config = dict(
    num_hidden_layers=12,
    hidden_size=256,
    num_attention_heads=2,
    num_key_value_heads=2,
    head_dim=128,
    intermediate_size=1024,
    vocab_size=8192,
    hidden_act='tanh_gelu',
    norm='layernorm',
    norm_place='pre',
    norm_eps=1e-06,
    positions='learned',
    qk_norm=False,
    attn_scale=0.0884,
    bias='all',
    tie_word_embeddings=False,
    parallel_block=False,
    init='normal',
    init_std_qkv=0.0398,
    init_std_o=0.0494,
    init_std_up=0.057,
    init_std_down=0.057,
    optimizer='soap_variant',
    learning_rate=0.00921,
    lr_mult_o=1.09,
    lr_head=0.00766,
    max_grad_norm=1.0,
    warmup_steps=200,
    schedule='wsd',
    decay_fraction=1.0,
    decay_shape='sqrt',
    final_lr_fraction=0.0,
    batch_tokens=131072,
    max_seq_len=256,
    doc_mask=True,
    train_tokens=742300000,
    max_steps=5664,
    dataset='wikipedia_en',
)
Each number is 128 + 32 x the weight over its row's rms, rounded and kept within 0 to 255. Layers, rows and columns count from 0. Numbers have three digits each. The size before them is the row's rms in percent of the matrix's.

# layer 5 MLP up, 1024x256, rms 0.0572, rows 998-1023, columns 192-255
105:142115179109160132140133117146196169134175141146195158114146132113175103155111161128153120093101106109172163093179104110127143147103054146027147106203182157157113095137160103122144126123066131
102:140181194143141136121135190180141084061204076165165142143113075101149186122106136136106157130140149143119180150140146159121155160127171114074190170167084117143123162103146165170121191138172122
103:164157160119155060139102075124125136131084158163108177076096158167121187128146144122161152088125145142074161126112140083113105157081137095093141125092127163166102130109137107113100120125184151
097:184113089163128146142082068113158129142181096182163109124118128087172058050116112081087141137141108087107131164161158095090111163164116195168119148113104093147075152102180113152122130157101140
105:131125142128079077102092131128161118121187113140107112150126191114112168125139103105127160138161167153091084128082151167077095119128132130091092131092160104096107176113216133171037137131090052
093:111141149067150187155173128205155132123057096136137098089123117111154143105091083159114130164126112177134201120133144220185155135142126104140143151130103140086134141149198104098090113113134144
104:085107118127116179150138123127112071102104147195116144132109073141113095102118102150198112129143118118155094092115143141106093148181148101148137119205115172163137138149110121075135139105134133
099:126079065104160144093082111173162115117129126166152092123148132151135137123141124083094115128197112132145137162136147116102160104094164182138172166087167205103089170103205166133135201105113080
103:154109136167098129069115108109110144106066160124149108103147190093100119098151101037131132152162166153128139196094051158122089110113122143173124113128126119171136117123098155156080120150112113
098:151129104085152115213083077103137146104143177108146168069091199088090121101127135040185123082139123191138116191126112117127076083183149182093133168149155153156140161169130098143144158164105092
091:058157090073111139145092121147157134112203110097129088094141135141188214108125144154135163114099109099117054111137133193122145096147167165133100062109215197145127140077119116159132088120117111
108:087126222122130124151121133054141128174082106158098131104100130080119134144114051122113095132250112082154099181108102099128122091157120068074118112152143144143109122170151123086135112100131185
094:144159177179124140179105161147147092191086085141103140062142119159177111122143111090160080098116154095080091132126163140145181146119075106107099124153140086136143126122146046105171093165099138
091:123101132113201161157104119096124122171169098150138144130088137097138087126103190125112084115131107093231114144136079067104136166159115160164140147163143111124221130076111091077095083178048159
101:136098164080070125113182140183153050173130060126150220147130113094130084160148109153109110151120074078127144108161135123085116060092141155097134111114163118132159143119115084083112100127126121
111:171136160150096132100179150134100101116122106146124138096140174165162073093132119124203072127140112123187132107114133179134178086172173164152071141131162232145132067098144116176052107130175138
093:119151129086085117101069170129131108105169068115124152127066136132147136128142169102115097138186086079115113140099141177098166124153103167103072142098156157051129155111116150115110181107093135
099:085132161094101122123115117139093096155162119095127186123194138158143130109150089137177136137109130136156180130117106090112147104158147143144112189155098131075172143191117153133122056115103128
104:103098115106095147128161103131092115054137114123129106121160141152150122123110141115109158141156146121139101167108165089152072040151158166118166103113172138096138126059062102148157097151065088
095:084117153088060147106109117042070169108129154093111075137147142152192059143151118105109099130194133096179107113096127171152160106083146123159094147106135164060134093108116066078156098100170151
103:115137159097113126177069228118132071127147137165180108155099156095135141197140066078142143146116096142113119088139145127108121116113123154076103107112074128087143110141131140173093107139134171
100:090131110143130141100118160028139155100123193142144094138090118133126125151102152144132119115095114079105080170067135071169112063199133116170126130092075138111162120111140130144155139134118163
108:088101083127101146163153166092089162070119081149189140096097128161118157143141154115147127133131149161082144106115171123153153110149129160102064151108131161192128135072074157131185159175083149
094:190151147132098192121095142074122109100172139131114106136115150073103099118166102165170091151136147094130059159145156135117143133155122092188194156119080090119069151132158144150123117177056111
100:150113101144146150094067138148073137142139113128105121150135122092103153211113137086173124143136118099161148122177126115179135139121102165106132186194169146137148099129146144091149154150101121
098:161143128110165128178133072120117119105140157114080106149164119105153097112201163109124092147084166155106191115144128093095088129088144207120131194103146101118117170114144177119114094135157116